config.toml
n_layer = 17
d_model = 160
n_head = 4
n_kv_head = 4
head_dim = 64
d_mlp = 640
vocab_size = 29849
activation = "squared_relu"
norm = "rmsnorm"
norm_place = "pre"
norm_eps = 1e-05
positions = "rope"
rope_base = 10000.0
rope_fraction = 1.0
qk_norm = true
attn_scale = 0.126
bias = "none"
tie_embeddings = false
parallel_block = false
extras = ["capped logits"]
init = "normal"
init_std_qkv = 0.0436
init_std_o = 0.0541
init_std_up = 0.0624
init_std_down = 0.0624
init_mimetic = 0.7
optimizer = "soap_variant"
lr = 0.00932
weight_decay = 0.0
lr_head = 0.01
warmup_steps = 149
schedule = "wsd"
decay_fraction = 1.0
decay_shape = "linear"
final_lr_fraction = 0.0
batch_tokens = [65536, 131072, 262144]
seq_len = 1024
doc_mask = true
train_tokens = 531200000
steps = 3689
dataset = "wikipedia_en"
Each number is 500 + 25 x the weight over its row's rms, rounded and kept within 0 to 999. Layers, rows and columns count from 0. Numbers have three digits each. The size before them is the row's rms in percent of the matrix's.

# layer 12 attention output (transposed), 256x160, rms 0.054, rows 20-63, columns 0-159
101:481501474486493500535530508493486507485506464459503519513500471507464491517498462471498493502503518524503548548495527513480490476471502496503512455491479454507493516477453477467482509497457497500471476481517518482535530503541502507505521483573479481518529492489549478521468539439478476536497502477475505524440477501528445501519489468539485479479512501539527516548468454487480530503483516510478521521485504501512508493547507477512477527443522513482463521493498519502461506498473458
100:496505508485510512481504492502452502510499457471503531509467478502529497482486478497515477549516498493509471494521488475526504509528509502525505521535486494499498528498455539489503534500507524485485511532534566499532448487484508452501498461510503493464523520535486476494496484508477500512525479455535522527493531444517522549474498481527478497490514455489469510481460426506552520493488493496516494512480471488486499426456512493549463501491531467528490521483509491533531518536527539
105:468516485493551557509478481511481510542515481509488474489501514510506516451529499481525509479464537529465489512530519481489479480505526510496461486496512501475481555512512481532469506495514487509510477508539488505442498446466504464506495521482462502455482498542519515506494512509454480495495502512509469494502498506472467495507483477541500484458498545530485499506475514558508494493493556522493520494530511483425502509490539501496485496501446485527504501546417525523487514493530515
101:513516530496519471462490504511530448458523490508524459532515499460481499494499504497530504494521507470483515516521483488502542510502480494475505478477500466520465530489492500447497540527524508490486505543521497473503486473527502545504494482483482517544473500455507522487523446508515477535478485461514532490508505490476493527476508508515516527553489461551483481494484485502503462554486517540469492461512480488487513503515477527510480576514500496507440457462466510511489498451557514
099:537502531482527552513506490510427554478542471494510473481522483531507502494506503525514519547517506472504484547551497525490475501532502518530485514525487486495494499513519484519501473487515483558486487483492492531500518515516487468498475478496518529554469449520540504508507521485513497437474505479465542509531514492530489535530502493522503481515459478530501538480448507519545493514521533499492493468501547564484505467470523466484523501491461492498471484491517521504513520497505464
104:492492516500496520454474505518475500479516443523498520513491524508512499486446515503502502485503495502507528506478498473508523513532465509527515482495494484501510502479525449475552474507479465436501506438542465518551476507499544505491496521447465560491484463496494440453513489507511500512529470481494480509504484488544491523454483512494537514503500501499479497520488468512457550491511522532545484534464550510497513497494495511513494498453522493520490524474517429486471508506498489
099:485498456516517514531460507515467465512513491509452470516485496527487502525546436525525447519507511481535467483492499460521491505495525505517496504472491501489479512468521506510462534560518488467513498544483509504490576514495501496538503471478490542507509521465461485494511490475487490522512520482466486476477478493499467488469505516513473552512508558505501544519526495524554520507513520485535499490453458502496529520472512471500522537504471520512498450510526467544486502480493507
110:484497483501562531513485455522474514477486512495525472525509559524490503517468471481530532529515489499535500470518513495517499471481481516475490476525498506459458480493486528527513537547482498570468486507504478538478469489525505494495496518477499531440493493469490499500552530480456494530494497515493527513510508478506489487503492467506490517493479507485526504482519533542491471549472459500523495531541512550503434477540488500529492523553538511529487483536531468506479494502507487
103:492503513532494531485521490504483450485492468505467465513517507481546534447508479532497526519537504497504526470502486493499504506493496497499497511531457541513509532494518494497471529547552463475516516507519489515550529511501488511462496499519468510535490488486502489512503515497540481509497438495538489491487482519529513462483460507491517503481499474535469513464533475493499480516536494540469520526498450519493507514513603443458514495504451552520519508501487482521517495509499535
105:485486484475507526464480489480510509530508494487502474510489553508526494538522494510511497486490472513496510479545539517509478511515470541486548530517532463503543446499516502529534471512464490499533449507482454508550534526495522505529509463507526506498541452556505518502517509445513511483517497483454475479472527501507477487494516506533480479484514493535501502511528508453547532507488535489506502484479458507496546520514494517523510561542507490445523518486484532529465493495512495
097:431485512505552471506512483481516486550528458482494489495510501464461496518502520505460524487517487521508479496526519458495445507514464509499460533546531464463469494498488466456498518550457481492480476443476491514517486477518480470502464496510493484525482483508486481498432521498512488527471497532506499530510516503498530477500488468465514486546511471481478485511536473482449524502474496518496463526481514555457524527485507525494525489491470514491508516486527515484496507517547518
104:544494489511522453467522499471492484498460445531542487494495494549519465537529511491514488458519441506527501557510515512467425526510527462512473488523551500475515525503501503489444496557489501510486491439496524490535491531460523521547480471507517467519493493517479513495521534517533520514497481502488513503501521494509487501509505512472496517491506531500503526493524464514553499452475511505514535513496461538486532505521477467502507510517473463493503503500497530536500484486484476
113:473515485564495476506493511511498511509513484553522502495488525467498457477495553498463493475489493445530467514491493507486506496535489480508518509495463449552490474464579532476513508501527537530505465505463502442504470557530539458506513520495482487512520486493455526456446525543499479516492510503480525497502491498513453486508486493528502462499483549506510470495497497528518458518502462498489508512533526520472511480472481469527494509471517482533518507502490500469507511503489499
104:518482470524528494477494478522525537478498497466467507507471468505534500488506504514516496516482458532474524520469474539573488491457492551498478527538454523507506520501544516539465483521483473552473488500526526519500470529508560500468450463461490504482470480461498502494451497475504465496482478498500482522507520534486509506513543529484421491515549492522481484500513532491497480487485517525513505476482506495519480483509496511457468501466505506485527511512473500488518503453488527
102:501488500497423503473501517498533553524451505503504467491524511560474501457523519466469466498525493512486429549487435501509559512463449500527493503521498543462517494467485474484506526546544499493486510480497521522536499507489504472502486512486493488524537498495470496503474489522528476524545522489465461493513500501470480497479529504515507508507506495515508504538481512479490513491482525499493482499525498537503497513552519537482510523520504504525503509544501520432513533508510519
102:477536494517528507484499478515505495431512503511549581482495485517509506478525499512522529527530515575496486487510509463433500542509501512523479468543522496508526469495503539491532510503477524492513478486514486488516482518521489485481501522492495507513526514522507515538482510488474521519469470481464490481487539510463505530498481462484502498518498538534528471517477521472498524515527543534527501490516489512536534513483572491521482521518444491555526497507535538486515520493480504
101:474527478506471476518489504512524555501460457455458463470541434502472492495496487488565511525494532495482511520497536468525505540530523514499512463483505467464485515532468499484482525489528477521509467470457475505536494471497484531473508475501518490502509519500488513489465508474509484496516486502462466511501544514527531523463477557464520452507500483465486494544484542508497523529532526477513495469462505551500479523524493497509535484485493491515502490530466478525470512510503513
105:468519484521467542486525514507512501508546494489513462509513481551538497509479484473490477476490487478518508511527488491448485498478472502524436535508453483478480499463526552519490518499465467552508532514487469512521521483521490493528483479521501483506518493506472495486475507497531465488479536534532488530504503467462512492534488445470495511533469530481486541488506538474492523491503475503488520517543468434507485507504497491511484469493484505503541544466490434490506461508494549
103:512458436538488509486485516483554498441513484481485455533536501479474493464493441465530463468460497463504481533491492520482463506512530503501508528510472467523526456474471504507493518513517503511503452496507512511499515468506510470492497514494537485512497484490533510518508478484544455490454478508485488482467516487507518501472478526463462506468481478491506469499528486536499471492486500512514473476528520541478529504491521555469448512515507482515482533539449510503506491459502465
091:431495494480493481491548496490461459485493528521502473475522508524501491478476477536486484501480477508534482540505547505535495484512534512492509503511538502525476508499438515519507505489501450507500473492557516495530487494511496489468427526505504480455484474528491556501487504498480509472462500494520459493518457560552482433484498483481513515528498527530534523516491488491507467536516497512491541528506522479505526534497489487546509504544515473471510484481483480474496522508494477
102:495530476501456481491485507524494503524513508526458451524489529521544505475534502504528498470489509502532494456484514533510465503475470485500540503476538535531472478542480519479508517512482527460526504531508495549463505482498530496503464492570467525473503510484540483509478527509517530515487448500505506469540481436539508527521496510475496498504503529498500487488481495468488491479553469463544468500492497526536491475463507446492511509467511485550478521534526486493515524503497488
097:480521491483481530538484482495521470501511506493511475485564487488488506528513505545446475553487572480517472500528466486475477500560491496521501519480521511512469449490502535481470546505461535494487543492469553453489467529481488507514531459482464505475484509490516487525516489466527515508501506509486522495495478470516473488537472468455540496473485512499508502472501529527509497478485537491531483496452517543527452503512493528463513476501523464491533486524502491502489507490508522
101:510484524454502567537528474499531499472490470528470463508480520519537526476497461522529537520492502540516511499478482494515500519478519496482544531529521520521494503540518478495477495497485473447451527527492530522497471525507460471521456514527520521514537486503439474470509508481472528492534452485492529534486480489517511508508487507487516523536494486518495475508473494477460509516479511519505509546478517477551476547499500539474459486521532519519498511507486555514485512499506454
102:491502490511483520531450497491507521501496515517529493466501515496507497514496511478538473492548529510524496494511503515490498480561510478499509512459505516542526519502482536544475454474469487554520539491487535503495565491485500500538457502462533534507521487491508507508506482504453515495549473471466485451516519446552481533520508494512517504511473491535456509458555526547472487485486512510538503526521506540471522501541550498505496478511508472485488520494491495509492486514521548
108:468518452514500527505478435517528466515498497451471499568482477449518510534516491449494506546554499518509477487538499483476512473502497494477491472492501487519494546549504506527513523476509486517514526478503511494461492453512520490494487525467515481477498524522499517529491525497550490492510511525520536525501515492471511514517499501504525496478450541493462457489494469454512486500530515483466544442568501532502514508492542532518486517486517507505473513528527508485520501469491508
102:498482509526511556518492481485490522440496486504452528458520502497495474498484528472481486443521503507443517539487506480527463466482520462432508520523525515532504449432497487503467497471538496518533505482495463535511529547485531500536471505483525508506515490486521519475506544532464501513489475519504517497487508489485528493493499475529552501471475490502551502506491497465489473508501522484505510490458456510547530475475502513512522508481476529497502518531505494529480493521458486
104:471483480522562454489535466501476463498450515493486518513522493516507501456495493459475525497504561507479514512505497512523494496513475483520527465493538495516531511512544503542534512521517494511492527499490482530509518493494497537485460485526442488501511493495474478502491516479507497479481534476541575502476497434496525479498514502496462491493433518508508512479490466478495504473476505501483523495491536504537455486527520490510518495459486529480494469536470558527517459542494515
112:540510488471504531501499509501536518509474469545555478528504489507499509474492508518524509505496514498508476481468530519519474486544483549469507481504528529463506498493532498511524515476470486530520498467487484551466473517460488502496516498476484476521503535525500523509495536448519458478510522445560494522503528508482472427498509519503485539465505476516513501518481494492498512529507426529529497483515468499505548526447508503534500476490534483491538527529532463483510484505530525
105:489487474502463485469501499467455479484515471524524511504485453508503511523476478509516530519438507482502505498512494456523520490540549498458509470474484503470505488500471558533494501503502525522500481431499515510540460518501517489522525522439510538535464470517471485506485525480495521517481481491470511545527491504538522531485476531459486483486490500487514490492479543480455511523466512515483486501495465485524516501498485474552432533506467549512504504488503523485492530491518534
110:488484526498578474535494506500479512475458485527483505496513486509553491506473508503480515502534488497498479512516470516497475545537502488522513505514486512455495480496500481474480509474471515537479487513561473445483445536484550475527460486503495553512527493497473506532497471533503519468499501478476522503539543573476516470482517522472509526477504517482481475504504513501496469531509531493462537506485554480522460504491473483494521515499492473501526507526531463515483507499542533
092:458479473488506540465531530471491449488467537473496479490499544487535513477502494548498473552472511510493488529521512512503472490549510512470494490496516497513552506516487508502468485502529532491524513512500482548481537550487521481487508553500510475525525469474509484524502499548511506470474517521505507503458474476474493524529505520525469512496520530523490475504475515499538508490524532476491471494468495471519503553467470444482436547493490522499483487499528508480517542531541512
097:486510485503491521489529487491497510467509483516473506533484462507491481498463534487490529492506527514528479471476483556533483510545492520496493536494553494477517509533521521476486516488484504489529475512519547537522496495461518457514475534505487512524467475447560469516498475531479563513511543519503529484509570526477475512497531556453538457515517470533489531545513458502512500514470481511502494504472503495508470508565503491498492516508489524490485503469532509516526495497486502
103:492502520514473494517505497509489459486497496524522510498540502493477526520530486499458451509499562475530568481511525461542528523496491540466515505502487536542512508480445485518473484531509446529491520493529489488489482527457481502488492506505482494512490517543506484513472498487523562456496506474484516539490503521506487509502478477466530463472509535491498510539479518440471497463508438520486453501452485497521540542520474496480483506502538532496504514523491519500501527496497531
096:489504524523532562525519492505505560524493506503487538527499505490545526478506503460518508488501480511525508534484506480441483501530533502474482512491505472485544461507476522477458497473506513471464532543511500497492496458503479461508462510523467496511500507499506474457481489498489502483515518496516445503455492457491457507510499522497453494473480480476506499519492506495506511459494529527538482500487496477500519510558459535574519531475458490489497528444485463521529527494506532
106:498496472569501496530496517534482489466510489496533482482482472517498506551485512504474483474492465484528510549414483494476485504523518494465502515511512520509473438478511543496521512500490508484428514497520530498514497454468489473489504488510482474498522566497491461474533514444519488498510528532481494495472469514504474513502479476503466443503496491487471523475489502526487443492474513472468497523478545468495514527469521510479489501492488498483524478519543501453515481508500496
110:484480444478504492476516502472454546502442457543456505487515478478501489475488526536501495514505519533518467486510528523476538513475517458524510452495500473513497511469479502584481480485497493493525511528498535499500481486545466487509527560478500464474482499430526501484501545487509479515509531537486461520524546509514504461525487518486470532485476529506476497493493500514511483474476505491507473525480528527509488505480516501501497461482470540465508474498506513511485507449513488
106:533504522516481498498498474530478496479535477461459473473507467532513498510527470437488492529505551504488493500471509508501447496557479489522473510490498476510481495480489533458492507483481527529482422547507457479509487508521511542494485507484497521530532506496536484478484520489478501524538482516501474512486468491464524461480545514562493472502536545450508448512515481480515534467483475499492488477526508438511467537518478502473503489509494519507485519506517481500500505484496463
110:496503433475521457538479481514499507501495520491499517507544513545491506459481523486503515522480474449466521488485507512507508503534526510519482472503512481509484522482501495477453517477500464491451527519488539513485503464518508527543531518496506507502518481517511462480518515505537542501497489517495500494555509552498504543505495496515469534527471474449490506526515502504490504552515506508516494525491478433510562577505482509504526482505525465544532484513488531520468467461492514
117:510511474501510500523515535507448495485504511471486502482494491461472493536515487491452484539499501499497500480458544490480498486520490448493515508435485502465481484494488465526503475536501536552506533529468507513499472496527505523487458515489480494472515516496511492505496502540519506517518427475541476481516512505493463495440509467478543509493496432541508457498559534491497508517504514465471530513448478481485536478476520523499474508494521534482510548513506503492521469527478487
097:518473449488507477517520487501498505448520523457496471528530493466491503491507482478539455523502499506452510502545460526526466490523461516520479503500512491464514495488515472487507554493494479504512506462486479473522504548493547511527512510544517544501479472472479485460461526465512455538508500487474480530497524512495457539527512546557517485474522476455504518512502506476496500533503509497488509494500507511499510556494510478504463484494493458485526473535441501465532498532510473
111:486508483472496598486468493489496517495472509499509515488497492482519476555508516508491515542521538518474508531534489529474518494487515497509486485495558494461506480516518476465507551531493463489522494469490484482504535491473523541496437469471499482499510520527496461465491478583503547508469494517481486523485501509507495464485500520563499508475494493486498486523513503494485508522491546474499494553500524482502487526528513512484465474465544528528527445480500494503519491482493517
104:504514513520482524532500474493521491527486473496496538475483493484469490458487509488503460503463500460513495510513450455505467521503484521492480507506464506499508533499505509477475501480528503497496536520500529543451491506511423521507494508515477490556497472517534535490473540506450508523494504523483451489540531484508527538503550489488489499526534516483437501495502510449540501523541528518524525534510469515509503511522488494467454498482538535490550502500518492510466531515505556
100:523491527519494508494466465516495493500529514480549556477541498525488506494525484505485527516482461514504499526522507488494452450511497495517510479514505483479507459505463523528522487505522493531491508539505504512496495536467515462504522518538499495479456524495491522525483511510500469517480474456487526495514498521540519459514472535498519471455538472532507489481503495490522481474580506460490469490535453512462441518480524442515535456487472512484493519477479497486446477494497465
106:485494448502484518484489553512516483500453511499530475518518451535523539518554537504490494516514546517502484499463523513486421526506511496500492506475519507520480493485512438482481505477527492472507523455469469481498489415498494500510543508513486519491515463506462491572461476494487497492525498533496496496493506526493531529548469471488502505499471477493511496493479500507514517467486513503491507474509466491507458456511498508506515528486507530491485510549487489497516475533539446
# layer 12 attention value, 256x160, rms 0.0437, rows 21-63, columns 0-159
098:502513480500476453508488536491523493486501560536488490491516530510456493526499516483495516472492506499508528512485497512445506476497502517485520486490502523493494473499560475501515463509507463490522501477464424512485524486503493538506477510498498501531502484461531551513506513497529491512501514532473497492513464559503455466538513555463514501475487554520517492506520552495472477516487532509495516516508549522493498579525493491462540511517499540491512487520498528497484492446467471
106:519494504502437463525533520498512463466498536495506525507493494483489490562467513504497519551537460464532506480480478521509507531480488512492524510506500493503542456516466520481526507514484506493485526484458505499544523564525502544481490487500526506559538508483463472498486488517540513501501515502501498504502482485505533481499509524459494495558505463470501491499514503457508498509545438484509482501489498524559452486516468476522524526505532524476490513474571486508517503503507480
103:499493482483481519559515520510468548525482501503474544480497515532494498502482503501457509478501485536503481475490499516494469492499524525529487514538495545481531511513493487533487449492484501493512478458510508536500515503473516461475516528513505479448506511538478471520480535494466526463532501531471458492472513510516498477521508484452468480462536550461501512497520507507502531438511468469526514534485521538519492488461521485515518458481492507484554551534518488469507518540458484
099:457514481522489449470498501490577434522451554500474501535482505492477503487491518483485486470487459516510509480457501454499528508508526500493496481511533506511510501497492492498509517514473511463523511518521517452506493488473508532492528506521538472454526539497472497485462481512493501559511517511507485464453469510471485489482532512447482484498547526458480445507536492494457502497489468515476494534501456464495509529511489504511490468520529494471499494506465492502479470522477531
100:474510478521493471539529513496513523492480569458515493500484492478490506489547474488506494495514482511496477480516515537482455473467520502466510533519491518499486501492507523539480550485526558551489483545445520479445505494498473500520498501563519459498514491487532530552492494470506512486458521540502508475501539508506485474524498498510464516504471501489508488477504526492529472511472500462460494464538455487503486500508518478499537471547454504506510499507475568508531513503512509
104:514511540470482483477549483459532539481481499490539513481511504476521511480453566485466548471509499529474535511509513517471505496491473507474528512527519488518482478551487506498527472463502522538496507462524493496491461481496499526508494524533518467519502480542538508497511510510514495464476478505496533492541502488513541488545486487492519439470529441503492461468503512485467486499496478487464480516532530490509483489552490495531479454525534526500499546497473523456512509531496489
106:502490528521450472500496541504534482536512492493502530478477454471486487490510508534472482460464535516470487549480491509487481516511525466552507558472484494526534505499524471473490478464492529446515513468506518476525525507468505528505476472495501475535510526530539510490471483512548499452505487481506496500484492519502488528497484549498489494516531491513472480505500477480509525488529544484482498474462493437503561515479507506488526489436466502477469489467452525489518524486500508
101:521493525462500470528489495495532536508502525506537529519486499522468471538490514463506481508456492511502451511511509502481479516504480505510485498474552462480487472515451494515539482459456532524496493499489525487447480502533499494563495485469529491475503507482513490482485512493478518495515560523481500512502537474468489545512515500525517519526504523488513498527466536485488522479447520463495487463506525469492482487466420526517460519510557474500470466522495495468484510456488489
103:512490514536481469526564534499488483476494503525495513502498456483450518476477517476490473517494535507497523538469492459501524513464538438530471467493465551465470538505481508482480530472508495482459520473510533498445498506500496496466473486506496502522488504447511498529482493564484487513516487521523504534555473487476492528491484504463507515518491473489503506504497501559464475499490473507481485515520509479469473487457515471485489456476510507530473460506523464497518505538496468
100:568483488482462526470520507514474515457467512542522519500481490543488509496506491469541485527476510499481526525487503534516563483525527471487518479463464513533535522466526519532481490450526512485523523530516532472496519523481525527479535511507538524459518494515512493498547482503492508490537493474543509484490475492493480520490506532538472491479492539511525544478480511515541468500526499491494553498502502465558459475519496492537502526509517498520481495507471484529505486476458462
098:457504510506497541538509504521472538481539537491453495509503505452480530480483484508495520539464544501479506436483497487534568475522471535483539540507479496538500465505511527521565515427499501484527525535527484541459507486521474494483517526462474520502503515497528502512472472471480493511516545466497488499488484498517535505492489488538514496483498463496485486526482545487474481523526486504490472469500547493511479502484497525504507506469525532521511498513494444496490508520515485
102:537478508427515528495502506499494482468498510440496489487500484531482513500506423496521492528514500558489530501501492511525521486481498494491491487496536528462507496523425472505491490524509484479513527463519505532505542429459452531496502473495488533488506505497523487541551470465510523467505489486520483516516495494490550508471513505473501542501505441488467516496481486464480517465507535485526490502455471476533505508509510533465528480523493500463484498477517510523497512477524491
099:472507518492469495515503529490470467518517481514519506470524527501457484488486485493495516493499561456529465503525529469451516527539518470526539477479529480464479475509458480469499523480509495448519500523466497469493540455473469485525550514548470499530506498522509505516529512527466534492508546491508523477475505457510512535487454483495562492515457494461515509471501491491482539536501509481503512509534511453512508534494532512550535473529502504503482491504532509510487483516502476
102:512489507492560505542484467502462440480544479475509517511468505445544477541470500517554533500471513502503591453498539504486443496519538478468484489474514468527490500525499507501512469457472488520531502520514466494470496491500471527525508499509494507468474496504495506505501527489488522476456472512531540520476505511524521497506485503508479469496501492476500493461520511504509478502509470505500524504457490473485508531457468470517482476472486494471492516477505483558486475469489468
095:510492496464480495519505518525517515532475520507454436510515519483492488506498503496486494462450502413524505500509490537527509449515480494489514530461492497508472539479488466520469505505526497515481495517515498510477530494481506538507505500516465511497493502467472472465504518470531468497510537469546511509502474489533484466505514554508517508486471456468471518469503486522507491475484454452455512538468538484471466512501435482464517473480534507483470502483464469527498504522509510
102:504452528484523508510517506466478464497530536548534527501472562476547510489482515487468492487499470492518483485480471538479519461487473474495505542531485533538495496486550478505526486500477512478492552534556545492475513534530513474540465517495491502477499456502515487495525496523501492492489507536528517476505454501492492511515527472500505548489498526514524481455543460515517488476481458535458505519513484460495528503494502488490440507522507492494509527466535536471511498476487503
102:541477518483561469514473488496483476520461494500491530482495523437482514484529526509492536551513495502500505497487513500551505520511528494475554477512549506547511500522473467513517479503504504477498507499534514489476470523470511527479537522493498502490479512493513504520541504496482534506498477460468484491519482545536472534472533520537505458495521468526521480507515468550509491503450530481503460459469543556486505503509496495475522511508537487506467455531507544530502538494502478
102:491512546481507478540487502505434512542481509512515549477455497508518498531508540548477525499533477521499529467518522494534543495498476495515487507512512524496477572523535494490519486495495502484497553484477484489499494504494512518518499509505463501485493518507499513490491522478457538529534509514509519520516482523459477495509524486527549493508479509527491501482476531462497525516513519462467514511493453469522462509496455461567561473484480487462505463456528509484496508526501543
095:554513503488518530515442507506536544514514501492495534537464505465480525505520517481511521493506510487460523485501449527461535526492466504495494498472451504490506523480552492494500516521493514505489506500478484484460510535517473505515589474495523530542469521460495458523516509495511482489542489517511541486465539433457516546492486526487469513495490489481473495478498501532472545455495504488510465484497486512494471480494498507469494512471494534532487520516552521520497493498499519
101:505474528502549499515518515480506486498498491474513576466488474485444509522490499495474526524524474512490489539496474467480563494538525513511490500527487484505496515464516492499491471518527472535486505478481519450537471526494453511522535521429543496520504482500471516517519494491490492470503569517499493510481523540493498501517489467527509501480479453502484514505567504538513513509460500491487540513494510462457526507544469512511494482544491530460522495485501514511502455495494524
100:495491502498524492469499528507493528494505502493485541505446515524513493458462502474545490482525442503477551482517536521518511503441520503477502475528493508482524538506498486529539463511535447506506486488517437536508509452494519489490472542521538489507525506500502522464490514541499492495506497473515478491499493519500509514463524530560449510529533485499505498527481464452487513512509482517473498486536516456467520516504528472524487534519481525486458517451505543486511481519542508
101:493504461529496451447454528485475499525506531473537542501541510496470489512479518479472456493533515453489494496528517520476514470526463499511454493470475477477513495480484515498523501476524515551525477474513458487519519502492530533502527473490485515494468524502582508525482497530506503504461566520520502471514509491471496516502515502486478472473514520477473521486530511521517447498512509502491490478480483499464517453521509464493512515471489483476498488500522441481509509512511570
101:522497496484525484453555495504502471509529497475486495554513493518498464489481488531471542541464464482479514509494469484488530512448487522511506471541496515476498508487506503478541545514533499465514453504519478499488462489490506505495540494545463452503471525505499479499521515484560504494470516531531520546495478541480517496485484530491495523470534507472546487550473456447515514524490478509463482486487473465518497508470445509479514521509493498497484469499505531510509507501457459
100:547507538490500476485504561503484550509514508544543483457534512543498510471484520543521517489437485477500498518471503487534464501478501489540496523487505514477489443462500510471508483530476524492499522521531501521527513549481461515501505513540528497523478450465491496472486493495470519507474508480479459476496500480513504493482479504502503507539530484521526535523520546521477524502508489535521437522443523461498472496499453479503500477484479506483550489476462478518497488513510510
106:495492517504486458486520507491478469543469507502549470555467508492520502490515465528524515519469493512557489462529508519451547508509450540556494511483510466484512533547506519511514493535468502512481473506515542435489493471511451504478520526517466514482508495508482480505480459453507506496541497488498488542521509512512495505511513520443458516505546487498479513522503523536502522484506511501508496511542543481473476516519495453475461497525528495531510486480500479493520512479541514
102:522503526487460581504496555489520539486540470489513510515506491494507501556509511534532463507509459496504484498494496486490514501480503525460475540504463491486472472491456482465463521483530472485517470503519506465497455498493505463529525527481534538478512491493518514535533485529515518532520484497484442524525497568477487551496477526502538521531542496495501508515520515509507510502521499506512495492502472485456523506477479514488514504517534485521506541474493462451491521446519475
107:470512508577516483479490500518457494484525560451446517460495499490494504525507514507483484485478492514492497480542495499515517500465515470559513526507494469562480494519477498499470486533521501464481493516499506451530522501527507492493497515539518487480492470477503499482504473547495527503474494564446506487507482502515506583514500503491527481521509517474492527477516494492499479463497547471478504523489524509460463492533486518466509534510466522504471479479463539520500494506484461
101:510521519488538492501501509512553521481512506487489508505514546507493493489520526511504482477554487537517491524496499534501461533461465496526478541509521502518496514502541444459506491477527474470511537550508517502488503502502498515480476490566503462468497525488546469493512474511481456482546531489503488452470515501469481495500536446503501496494495507482503488535486448488555488490536462480496506476514530498474475503517520466452552460501542452487500507511486480522533490495504464
099:505516494487429524470506481487486496505501510475512484503470517486472508517531483508519508506451530465515521487472506485505496440456480506482463527492513484543514540490481548531522497512512477495486544475459519541517535447515458511472539517471510464512468487498527475476512536489519479545486524510499491491485480455536506538535486484501476457519487478516491514492514492510513528472489484502529468511536452540464564504497493503505498494486516534530534485473486516486501497496444460
097:530522530514488483526473498511499534505526474523515534505495448512460484531513512469498542439514490518495511462516462494502537509420489485538484519506492522492470508514517481492538495507482478548511465503495493462520468448512500497519492446493510529471496526510464514472495497468510461508521481478476503485558506519502469447487515480535510489505460461478517516501524452472483479519478484525520515503539511509472503470529538517509562469504507493485497504508491488520485474502447479
100:523471523480531488512482510500495495512463508464528495469509532491495537502534501511522504497469487499489499503531521397463514482462501492507499453514444504502514510455478471507505480511514531482467542467494455461493504523513491535508504453503501500476545524517445513512502511496532438499508486487506482521483436488501518501492491449545484498478479520462520472452501561483494495495544494497499520517521515526495529502463484506493503501487480496510525513543489505463476503527516474
102:496498495481499499482495510488505531505529497459480504502451510500539472485465492491538558507497434519471437530477476525471481477522512466513474516518499452474519482513537507505517513473480542473504507518482519492517499501536521513511512502497518471490518458463515532496501516497486453542498474538522484428512488469491500474511542523531465541546486431484501494490505486553524496512500570494525536500529499511487474452491509499494511522513467478513500498491504479503490483522499475
099:505492480472477443495504512470480455484528497512509467458497484526466461510525500525482494507498494483478520487499494514546512472469474476538511504508509508542490545476536488491552500530510507550534487466471500497495509539504521546506534504477515492503535488474475524531492519484523495522519494498490562509538522532502567490480521476497542501517510528526514487496489487525504499557494485472474524492496509511497490484443552503448463487519550509524487471551524487484480468530510475
103:503510491441521482491523501485526493530481513524462502522540515483494496470504491494506497536505545519470480472572506488510508493463472502542501506511485475499529549518510465512471466496509506496563498513479460488497508532528513530519519530468531521505480446498526553490478505560481511500486491470530487501519525485490539497496526499517525540479493510509520467527513509469520577519533489495518503503511430515507483477526460457493490503511507485526465540514456506519472525508498501
108:526518564510499511535491471518531470503540570457565509503497525528493492510508478495499489481497483494477522517494495490521457468513478529479504528509489524499512502508524487405481518531507478535458457506475480509478522493450529505470500478506482544508476501554482509515499453515492523492525466467497545475491473500496503522451485473515541496504519480490535495524486508491462539489530506517513551477519493474488506487530466487505500535497496467523482517506486481492505475535481495
102:474489479471513497499500520471545496528465498528527508497492495466489490493480528528496504451490471510517513509519480495508561490425515523467540479501522532469526475521502459533502507506530484462525571491488507524488506506473487442489493514515495503474477477514488506489509464499529478451456501484499541478505553523543482553512481484464501519519491455554498541495489531501493460535536524501509512521447502537514502475499530495520482518512494471484517485493509519477492513512505539
099:497494574500504543455484528510503506490487489497497463514483472469492488550510476525492475503537522541543480513501488486508480498461476456484508525492489489488520454533514492518549505518465526514528482506525464509498504532464521460470502499515492495502495509468493523489494501488462427472487520512503498508455495466511500460495501487466510455488502522533517444465506496504519498485488532492469511465484528525509428445500518490512489496499489548441458515483503509481534520498492479
107:492504506505468526487474470501557512524464515521503513488504504540531499451488513503550519465529528510505510537542435477531502506469498549513472493536514490544527512479525544480495517485472478466481441470516498480503529500492511459523534477510526511509478490487491510488507505467489482514464568525472541508498475506511542508551507540514465508493509545480505528492460468502486476498515512506531493498529511519521474506514482465503521496482489467538513451482493498510484540461518522
097:457531525527483531483464509490496506544487469535513530475481507539501489510525527514450521461494509481544475521463540484462522513496527480518540480497517512532470519538515514511481447537508521474487498527493496526477504468469483495496475481481497466479507545517500506536538459534464543496485520486522506487511482504498537468468500465469489510499490516512502482480496488523534505456496466494507474496520518495541499448514484547482535506494511555497467534497559504515446513469494492
100:489498520529495424507520509535515488465501479499493477511513515501503482429474500473495469472489458492496503482448500480505496497523473515489502497513440540506483526478491530534508435476503533505454522501508491524495458506512481471527559517503501529489507491469513520543506549450507468477542521520490515494491488509480509543489482479451499454524514501523501536492495484484527509504545486518491523452489510511514495463466505485478519542527478481485482556526515520496479495489533476
104:514523497479513472467510526511485499490523532512480469513498517506545509527497476497513562482510527546477513489516548553512533473495521479519506482508518501486471460488476501520526490512466514514514460485468499473523530497501549500501496502471508511450498547471453470485512453519544476468499491492518530501466453510504468456526459484511482512490493490517562493488515493532447482481481464504481492469456550483501485482521504509507526503503462462510466516529511504472536481481499446
102:483509494486523487487517515480518513505486493521449459519455499486529488498476530526505451470501524485483506483473493502510520528516496493473505513474515512505495523490546488482475499517479511485479505471498491458506492469518470522475481474480519490523516443514519481474531469484506561490514535531489464516493517479488466537475526473508465524534473528456524509529485506495479524523433487525529550506460562509533526488526492549504485531505543503524502457490536470510566526526506507
106:490500528522494484542506455492473517510538484493465533484476550487490488489479451510537492490523463485499511510535486469485566492492499506494488496508512480499495490497517562519529519515492518533471499534567550527497510578473514499498466498494517473513508507501525508428516538527517489520474494459500517500525500467511487484454513502500515504508507506495474471537519502509481501545490460493490489497489537510491513544516502513490493471487465477515526489436521486519481520458466549
# layer 12 attention query, 256x160, rms 0.0434, rows 64, columns 0-159
011:513507506493529487491456498470519490498424443506503458499524535512512506503500471520489496557521533534516494487471466496493514515503512474488487485495534539470521520462489470508477492496468456529518517471477513523451520467509520526489511491510499493492492528452483521497492488471487521523532476526528490554487454536464469476504480519467514541532493482542488536504504514514503523490487491528501546504453482536508469540485459481539471507514478481506481502527554517503547512484528511